Weights of a small transformer language model: 3290 steps.
Each number is 500 + 25 x the weight over its row's rms, rounded and kept within 0 to 999. Layers, rows and columns count from 0. Numbers have three digits each. The size before them is the row's rms in percent of the matrix's.

# layer 13 MLP down (transposed), 384x96, rms 0.483, rows 343-383, columns 0-95
110:470479531523551511536493476487468495522502501526489520521552500503472487513460482473515530553501504565495512525474498457491507472573519533509577514527520476497482523532509519491523498490479517464458497520505538501515517514486492475523509529488511514492506491479501499480505504518459500482
104:505535466489516508522503524501508511504501503480508506509525509508520480549477516511552532502478525489475500459503489464504518483475527451485503468496500476508528497526525478524514487470489473546486512526548538532499537471534503487462505529476486463550552465493474552496494538543489515523
105:495487467439506488524448501510483488522499483479491515455472499489489479524465548497500467487452532522535500542501492528510482521511522530542482478539512497490487510490510523552536517459506502515499525485507492498491540534554512501513544470531528538486448505526506486492499501523489479467
102:465450459524491546488523491467503489502492528502488551518529485503509487530512476476456534438495478531477506503503532493530464494517528522541484502522480485492499504494536504514531482508496509499528509458472484468483536512464466456525453525480502482507524493498539552471498469518503495482
094:532473538517488513463490482538484453516485479514457465501486501496450469474509479504503524532498528464514515544493499507510542511458476525483484469492512469519533500477507497505513511517448500479474510468485501538488538498523489484499509470482495502482502496457493461509482572488500493430
101:546475518488520505470454498518525480514514495509447530501506482554477491523479500489469527461464537521484466472490567511519503476500526466516520482469471485507446510492492483480498462497526517488520499461468503525498514491490484474489468469479495461496478487490533527526487479565482496499
101:521473497527536498485483452495491509494487519445518478517515511474520464493487534507522507497413520485542507457485557521521526468502480439514509502487496505501487471488468526503494481435492481493461482486501462497522490492523516499506451527493471501492465469511484500514484510534502474493
122:525465511509472494525449506489507501522508520477521478491544489564479528506487532548505477501492527532547476492493444486491494476500558519482527456516526545512483501501520501468506484479478517473531508537517515496553474450540503494521474494485474509498469487474483491477486496529523490484
115:484492507500491521523499514521516469520485534495494485495554504479525492494521537507539462496511507492489530536475500530519464465494486508495444541500517559504457503500546495521487520477468450513505442510512496480506438502457488512529495472550508524500538501496515527525497501473516483538
090:466500539483475475490504501479494518511473506524466486470518509462467518478487501508467445484473521490477474522530500475528489489518507543477483458459478482521486474449479514512493517495488502509456431498465483465537475478459480514518518511451452521501496503533510487477534467514503502516
096:501442497464479490470523496484508510490515469485518482501437515527480518481525499535475502496491477522510487505520516518471482502546547462508490517500527527473502481488475516504492534486523518526497476479523471536485490487512536473508549500530507560492498503488522465544417487475510500465
097:470502525484516499484493518517520491526538517539448506511515498480495507473457497463511571520506539495537467487502498500475530479481492492534530489496519491500516465542550513486510471537532487471515520446533496498503498502500533491533503530521472504457462486476494506516471552519498539473
111:474516491497441523542517470498492524528510509496521504503481470535466532487561501488503489470480521482483486469506518479534483496505452510482489515475509479491501488475532484489542468490487497515493471514552442512518453451481494554514479535498495535544466487512520513492528522501499460511
093:498527536502453472517484479520497456442540511509502473461478497477535514487502515526496497501493471491498545457534522488510484521496513453525483496512501500506509514486501504482494475435494516459469539469494528499454509505494521488504497442519488552501495556473500460483505497525495487456
113:529540464513501504531498485466496481533470501498505503493476517498519523466520515531500510498508479539470496474486500474478486505508514510515487492498481514510515517494518546483472496524473517523463460488470487497516455467510509526505433461469434502462494501540491560505473486568477467499
100:496494464460510507479464504549520471497470552498475462491446524484503484533503489519536470472516528499549466516502555489502504508487492528500499528508464497487547510487450527486487511463479487503476475484476467492475523489517494533476468486468486512495539525556507477533525504512510489476
086:498501470469481460553447531489514531490475473494496527474491530494498481521493458521510551509451474497469536494535489506515540445543512480500495520507519531528506501474491504502477531459528529510488459529509469521487500480544507513530468530492515473494498537514528518460501467498510495499
113:512503473520490450496517490500507485489514530511502490468514528497503488483464448502461541485490500492506504505509494514510469480479475500487509494531510467533481484565575477489519514495462475512533490520500537505471482447485462486520514516529519504527505539518462540520505527536445467522
092:478476504454490571512503551498520506523502472489552478487461473485523478468471526520508560487495517514476519463511483463466519499495501464486531500504496536463487511516514511473474517503461445510497511526474496512501491558496490465491489544518486508522517492504485539478515521475472493474
121:483495509515511464497552533495492515471530489472502470513520491457484526491501554474485474468468443462499496458474519523507515450515527458523463518488506513536460445495514510523519492558517479506529520508509510481494493492514467501462491494500487477539458508499518499499496526526482540490
084:511473487513485484540543522522523456491511496492510500444493475513512443506510510494464539466512510532479494503502539513474502498483463475488527523472508506456512531524515500532518505485497513519492473489542477492523518519486535491500473509533570500430471527516499520501506531513487458541
088:526488485431478508511495510478493490468455493520524503530531478490491544478528489520532481503467499413486515503524493517520477473530477517551509496494492485506521467540499467495488471489492478443477537515462509482514517497501498485455479509525524481525532525500512488478516511501546510531
098:491491503479506544522541488484498481513515490542525496471521436479499550461496502475534502491486479458531528500469512513501506513479502527514497502466486516571477503503527543487520498527489479481506516488478514522518491491446536496495523459501469508457544456489545531509468520483504527500
086:510479485496451510524474476487482484517450484512511486500482499516481513525478511518505538539508503543508477513521458511491493479512486428534467484497502491506503519544509474477464547533443502542429471512489508482513529505497514506518504538448542514488511508481504517519532507496518492470
098:563523475534492495502488472513461527496488544476514515520508529467507486498498465513496505514506553527520511490496494515551474514534460510502492484472500494475478477488509454466469501490484533495503502477541447479516493482490520438494481527507497522539447485495533536532514508484470457504
101:453484479512479491507500452488521485514495498476495501477533500510497447503455469490490457439485442482498474527522469482490490452523484475508547489469493521461505521493457477499534523487496488525483492515523493521515512499477501472488503486493514484442522487507470486508549529479562495483
092:507501489546537503470472439475518473545491492481560507482505501478519480504475500502488509513499535499493533477516495496520468540451477500499478499495544498502498447506492437470493537484507519517516500516489508526518471472500489487535541497546471486531522498501461518492506501540557525506
103:516497529480471513538505506512485516492512473497530488504471488491510519496489532465471519530447475528479488482512488430510545493554519497482511454492536493485518536488536491478515508504506517468482541478533540576477514525502506533485467513485496514490501525465508495553477486497497470480
111:457483459454489487523532497494502537540490505506472478519486497513528505543498464496488484515520532536484548513534508463512543473509544480476501517449489524470463508488561515476472516539518483474494498487513494475485490523511508487508497482487480535501511538516493542523524504569486508489
092:505480510534479498508532528451520518500499489475540512522499553469515471501496523502502516460510483487532537507497530552531477480512513434514495513484504529517512526516442507502511496541505496566460479541493498492502527503481473496538499502485489522494458533541501522479485534488532470494
088:489474514487564489443537503561492471495482496483484535484495520506470522478479482505526522528503481519531536496479524494487525500489534516484531501456499446499479516535510519503508481488508482545527485541539554543496490525465513507452487529485485507494466513530511465491486516515505513521
110:518472496523519520523494451525500500520469491495462467552447516511515511541515527506521480480469490520460531468496430465476466527512485517487499491501507504513515519479552467489504502527478513506520505499490503529469502522532495466488510514525497490445513558511522469480549487496479526490
089:493479500522472509475514496476500464495484527502505490532534529522505498490451462511480511450517550480490474516497474485487427514527543509534488510492521507464483479497431515470529527508557513525483471527480535493522532461512497491509489539479489513500461483464503519503484480495501504467
096:485474502534463511509494487511483517481521494471470530511511533486502522500485509530448494461459489522499500473509501537514533487522538506520503485501526496498547472514533484507503486510505523496530476472498461531525493542493489451528500558503498511470510482531468525480535543455569539517
096:500500515480505514513502488496496520488473541458559511486597533461495484518487528465511565540447522460500492484536478503523479489513525470493555494495516488485509553529498505488507526522480496482466520494501494503522514524493472534497461487483503531506501472506494508522485497479506481508
093:501495521494517493525505465443487525544472514515516496489497500535502498527498493482522501529468518458475553532502514458512459480497468577446470532490500485488522455491519495516487495547531551448503499494502473517510492510490505512514470497487503500495495532479494529496469464466484471487
107:497537504473511524490514526518538461499536503491471515501478477504502522505519538528510489421544504480474490494505515465531525518529493490481472530513452500458497534485535499493501506491507463485498548507498510483454456481523545485503492480452505498471518545507470522534517494493468498538
098:489474519520517476515495479436538522499471503485513501525522475488479498500510495509471497477522493428476527467494494499481471518507553468442506491488523499490509522496463421494468512499514487513509508504488476507510489487498503454529526462495466546481513498546511504534518494475537491541
103:481489527500483543474516484524462528533520466519496515477537509520505516510488504478502517458472504500477534473518504470491488521490459495534519549526501482492473499525500460452517507536470503497492477476547519539482459513534429548518476514505511482491486457504516480509541515517521495464
079:504450469508541521548482459505496529491498503468456532489472491455500478498495475494504501503498529498496521542462514487524518508459503562514482512541487489521503512493477477503519497485498508518509527482474510527494495531541443536512477515546480475547507484454497541503532495474493498454
095:471500524489456496495511524507559539490498509570475507476514510454500528494519487498515479498508506462482482496503532514519488506451489512547501472506500546518476539488489532483468498507540511501516491482469485470514460485509486527501558515478479490515569505522540457494521519508508526485
# layer 13 MLP up, 384x96, rms 0.48, rows 344-383, columns 0-95
103:507501474464506463503493464537512483497580494499529468499482480483484484508492485483497503524550526523501526503523485496478525509526513514486506492508497555495465475465476509473497479484497493481473482506497479478535520527451530504543477473509519554489448529463479461543488463535484489497
121:548488540500562492488458528491541499496508466529517506547496479493494517497498512479496512482472514518474481478481514496498486506520525465445507503517478522487466493513549524502515529534477466504489480549510505516511493471480505480526459440522502455484465463525521461530499463500513470493
102:532512509499522476550512477479458523553496497493472499482518511528507458463495518473520497530498527537474517487500505483482532514501476525482492518461545513503459509504547513473494508521495498496451492477477473483500520475475452470529486550536482487537496500448501495470491495527458543527
096:547485512533471517480513543490457523487492507467496522461511532497523527507518511493482471466535513448534483461481528509513489551509511520507492449541454525471468489453514506468489516518506468492522491511504522516492456512532521516503491467490497521487497461533560484520507523520499478499
092:466493503507503500472499513521478498518506485488478493503508494458511521470501474520467475505495515560468529511462489480536470525474523502501478472462468527478495465516527533492550519495547512542497488522481475531526494502490470500460509494469478482561504490478540518523421478470513510496
096:500482478510502479504471494491477478495483489452484506492509452475528452460492500518490522496463468541485502523517499523514459506496505532505551518558460518514494505488487552535477521463531558495478538519487506502491519516474523494503545521465505508475531494495483499458536523497525477454
103:524505470495495508439521521498482478503522522479534522494514486516511547506479501495467493463520554499537498495559496533526490443477501499493534459518510501491527487514441499454470499455525531490501418534484531483494485489507520485498527528515487507490479486498521527477487497510497511503
097:495498519473452476542530490507485510458496498475494470504518499453513455509516491473476482522545473508475507481532546513508513493495456527521514548511495519472466512529507492511525470448481448487532439534505496540494510510507497511460496486504504474504499532545493491475522460521482470498
110:541494450483471498493477532483485499493482509484501524497489515500488495542495467480542500495509463495523526487501488526460471545478493519545492550529511544502477532534508475493472493497489505459510541502496533533511519522488541476510476454514553466444518522459496504490491494469498535475
092:543541484518532485513494507504516490520560473500479528509521505444489517495490529527507476515483489508507504541516443488502474460488467504507538490481499495526496500499460465527524492510510503524545477485490475561538487510446521502469518508510437519521476493506552493476517504512461499493
105:511513484504479514500480555468495550463526508462514466461457516528503500523520545522465496528506503470482517492464487524485482490485520490519482514520460512525481561529544527503496517496487532518550542509504508515440493508482515511463502461518461468530503490520491519495520516483531521497
099:546506500499530490472520496494496515527461505534495462487556487543555519483519452516533452485490508479505487491534515518501493493483492525475524455515498530509472469492512506496532488547511460496450505515548527478489462480464455529468486492499476472518478479523532516496475493488515519508
095:497526499498525501504506511528516531479477499425528554481528478509444465488485489498504520492512511514442488499518482490469488484427502487485514490471488507502510518469484499495484491492499487491516530508459477568523464485536487534535504520542509494481539451470494522506522519482503483518
107:482489487483522450506493504485490515532514526479459501512519504527460522455507523509539517474492515559497515500476490541477507475471490500482447477480513521532473492483499494504505551477514516544444512459492490465541455468510494513511497524483511492473498472459498507494492452543520509539
105:512480526460473499456474506495464459485502514505497511447515538476503503481497496490531489496501496544489524499494510499530523513512571527489490552454457530520505454506500511546513521471498481459457557437471506476538512491486517507497500520512502485513504486500511483462478492484491473489
086:520496504558500446491477486504538503484463520482488530493521519487517462535475502539530459541476509519458474488524446514492481479490507529476511507496477486498485490490455535518535521526499545458506488512489505495512474506524510485500545464433473518506553476529482500482499509493483501495
106:553524518493496515501503475480522472526488512510480492501477495495538498514495478457558516522520491537530430488507504544525454516470499496460516482492472528503492517504525527518521496495490550489510488489505547564497476503510513472496507523517486484424477475520457517484526495491496514513
093:466483500534482464526513486525472495486547521501506476484534500492490486527519516512540449494499487497509465480504505531548525513476521507531496520513512516470478517463530458559523477479537567522482544495517480486496488482482493519526517484456557464520482480482478505502485501508504530468
105:488490510493484483518524522568460538487471492452476470534492515527481549518466487476447490452510492516484484494494522474461486513465501547528517462465475483485456482511511483524494502513546502541471459505544493518486506512503501524485500490521464502475507507498514540529499491497481538507
100:487509492450527472503480519496524493478559548527501506530508510521509526473500509543509524505506476510461495501510493463521503550507508496531501472497483473503481531491471445512491558462537463507469523485501489508494501523540511529489498461439486481519516505492533488459468492462488536514
090:497477494481510526538494512507540471498502508469491510467535467479500522517481521489489504521525463499491505505503502503575519569516542511464498493451487476483460515484523504481477465533463495464565515484462472470474491498462525542490494493501498480512506493498512519517479545484461493497
098:480467522537484512498486506476526525501535505491473504488487537529434525515476501481485467457491503534502516480448513507539513504502481503516490465501459507469455464477512472506529496513503523499468513499556536523519455505497479481508477515473534506486499557527484519497479502499462441527
089:490502502500563487481507512492484502519547525511517494523514487448459499498528493499478476449492492534460511506500489493500470499454484497491516513507512512478480543429476470533524494523547504511528482535553486529503486490530494466478486459472511491506468482521539538482515526501478527536
092:447491482474477490472494489481515499523537521455509509493500514505511533493520551522515504502480506502511463543491450528527508465524480529484506470499498507498520502489480501509462510511547482457499533555506496524553472547458516494510472487492470512475461495510470498479541476499452455496
103:536446526476538527498521475493491483492503500495510501483469432520511506488525545493502530482521527518500522498481434482491496503516524499489477500495512454468515520511565544459495525511527545470520499470485493484524482533490497511544515513458515505499471481509484542513488498464485469526
090:532536493534540500486470538509511490522484483473512542461485507496504467507461482475485528503483463523464527548477477464530508490506453498502482511496490533538470488541502478499540453520494522498473544498496503518491498506463513513487506517424533524475516474477478457489487473504514517499
106:531483538532491539512491475498508491462559489526526510497479491535481510466516542500522447503500500490524488487554505532468482454526505514519501477478448495534505508566445504498517494478509504482494474481477499492533458528460546505487505512499526517483490507531495537469492514485519495509
109:473504510492478531461474501450468484509477547522481491530468506481496514492480511519486500474516464507479529483504488482502520528538523472549483472505492498499467505573471470501518483502505497450484492509509523565489509511473550484515510528502527509461479509539457472535483492508508545482
105:498530464483505510530564499430494483523525445502532507515484499547491504501522503468487457526513457492468530509531459460522477503493471482490518526471522469490521525494500484496515530511451506551504520493512498522469524515500514503486520481533480480534517498500507467529464531499491486465
083:470494508464520515469480497509457460517468508494521505474528496536477477522522484490495518532484486516517468480504534501526493548481501501529530473444523527462498496507491506475557542487507503509490534533496534514493474488458506535516543496543490477485534478470517527513520469478502436490
104:548454512471461528534494476467521501485491524510471513479499563548463496515485492516471500519498491512465497476477487514468479535484517505515497468478487443455506495459462512504523496539492503484484525527501503521519492501499509490520524466546458481495490513498511464483494493531502544560
083:505512527481522484484483500498502503489461524536494508495515508492511515530474514525507486512495453502519509479471513538490517494452429510513422547520526480502497508472536488506534484491452486485485527500496519544506532546487489499524465485548532501527550514490519513534466477465513507487
083:483487505465512528530504445509491532522485483493502462472515474481495552503494512481464464497502481526527479499559482509462536469519517531487514493512488494469489531510527447507491468497550516492491487462485448491469443543497516493546521477461496509486506463508492524490495504518538511492
097:497483524451524508488550503499484493531513480504476508506496507464483507530527511553489455476525498472468504475477496556541488553476535482480509502501496516511493476534451483470520524521508455471499498504510480532454501462501451501470469505528486507485466487486552485505486519516472493462
108:526523519496524495508497519511479462481493494485522515500508531512475503529497549497493468445526436492519501496486459507521490520486523491539476475551496523505483529488492543480513485437462469535485524494497535458459514535481478462479543504528514518478519527520475490492500510529537494477
105:541524498526511467466524476499475450514480474562539427553474502507540531535505533534504532510482536469472498486511462514511496520495496505461513523507487501508473528529495509513469517481478502470493492487537498506506496468507487486549497534495482491502470503526514467521512494486516515452
099:492477479534526503479560504548474521501529488453506535517462520538497482476456485512443486499470521505500484482531485498537447518513526521512479478505520528513485490509528532499520516502525485466471547496495520495486481468511489459534497522494514503460519483499543491462443526493487499516
109:476495513471511498535503548469512540534532501517533511497521488534536461506506495509458482509511487456501481512505488445495500522510501512460470515483503507451470495549519500466535474478445477486517493531489506520536523481469518479552517542482476536476489501490445481493509492519481518497
078:496435483478521480554526538496521530530464470426514523472500490527483501493486493477512503529521512519472465525491525498509468449472497505497504515497581482524479484470497499474531523506489541492493488456526492477516543469466492536490478516493490501490518486498497505522512513506483514482
103:491469477521541500468489471480513490460522515493554513493500486508511481486464496439482543461489521515486512513505494477484487515526499480512494492536486460495486526509470473572526542454456514525524534523481482530496518490487571488487527508519479517492469515504492515504485498469517510461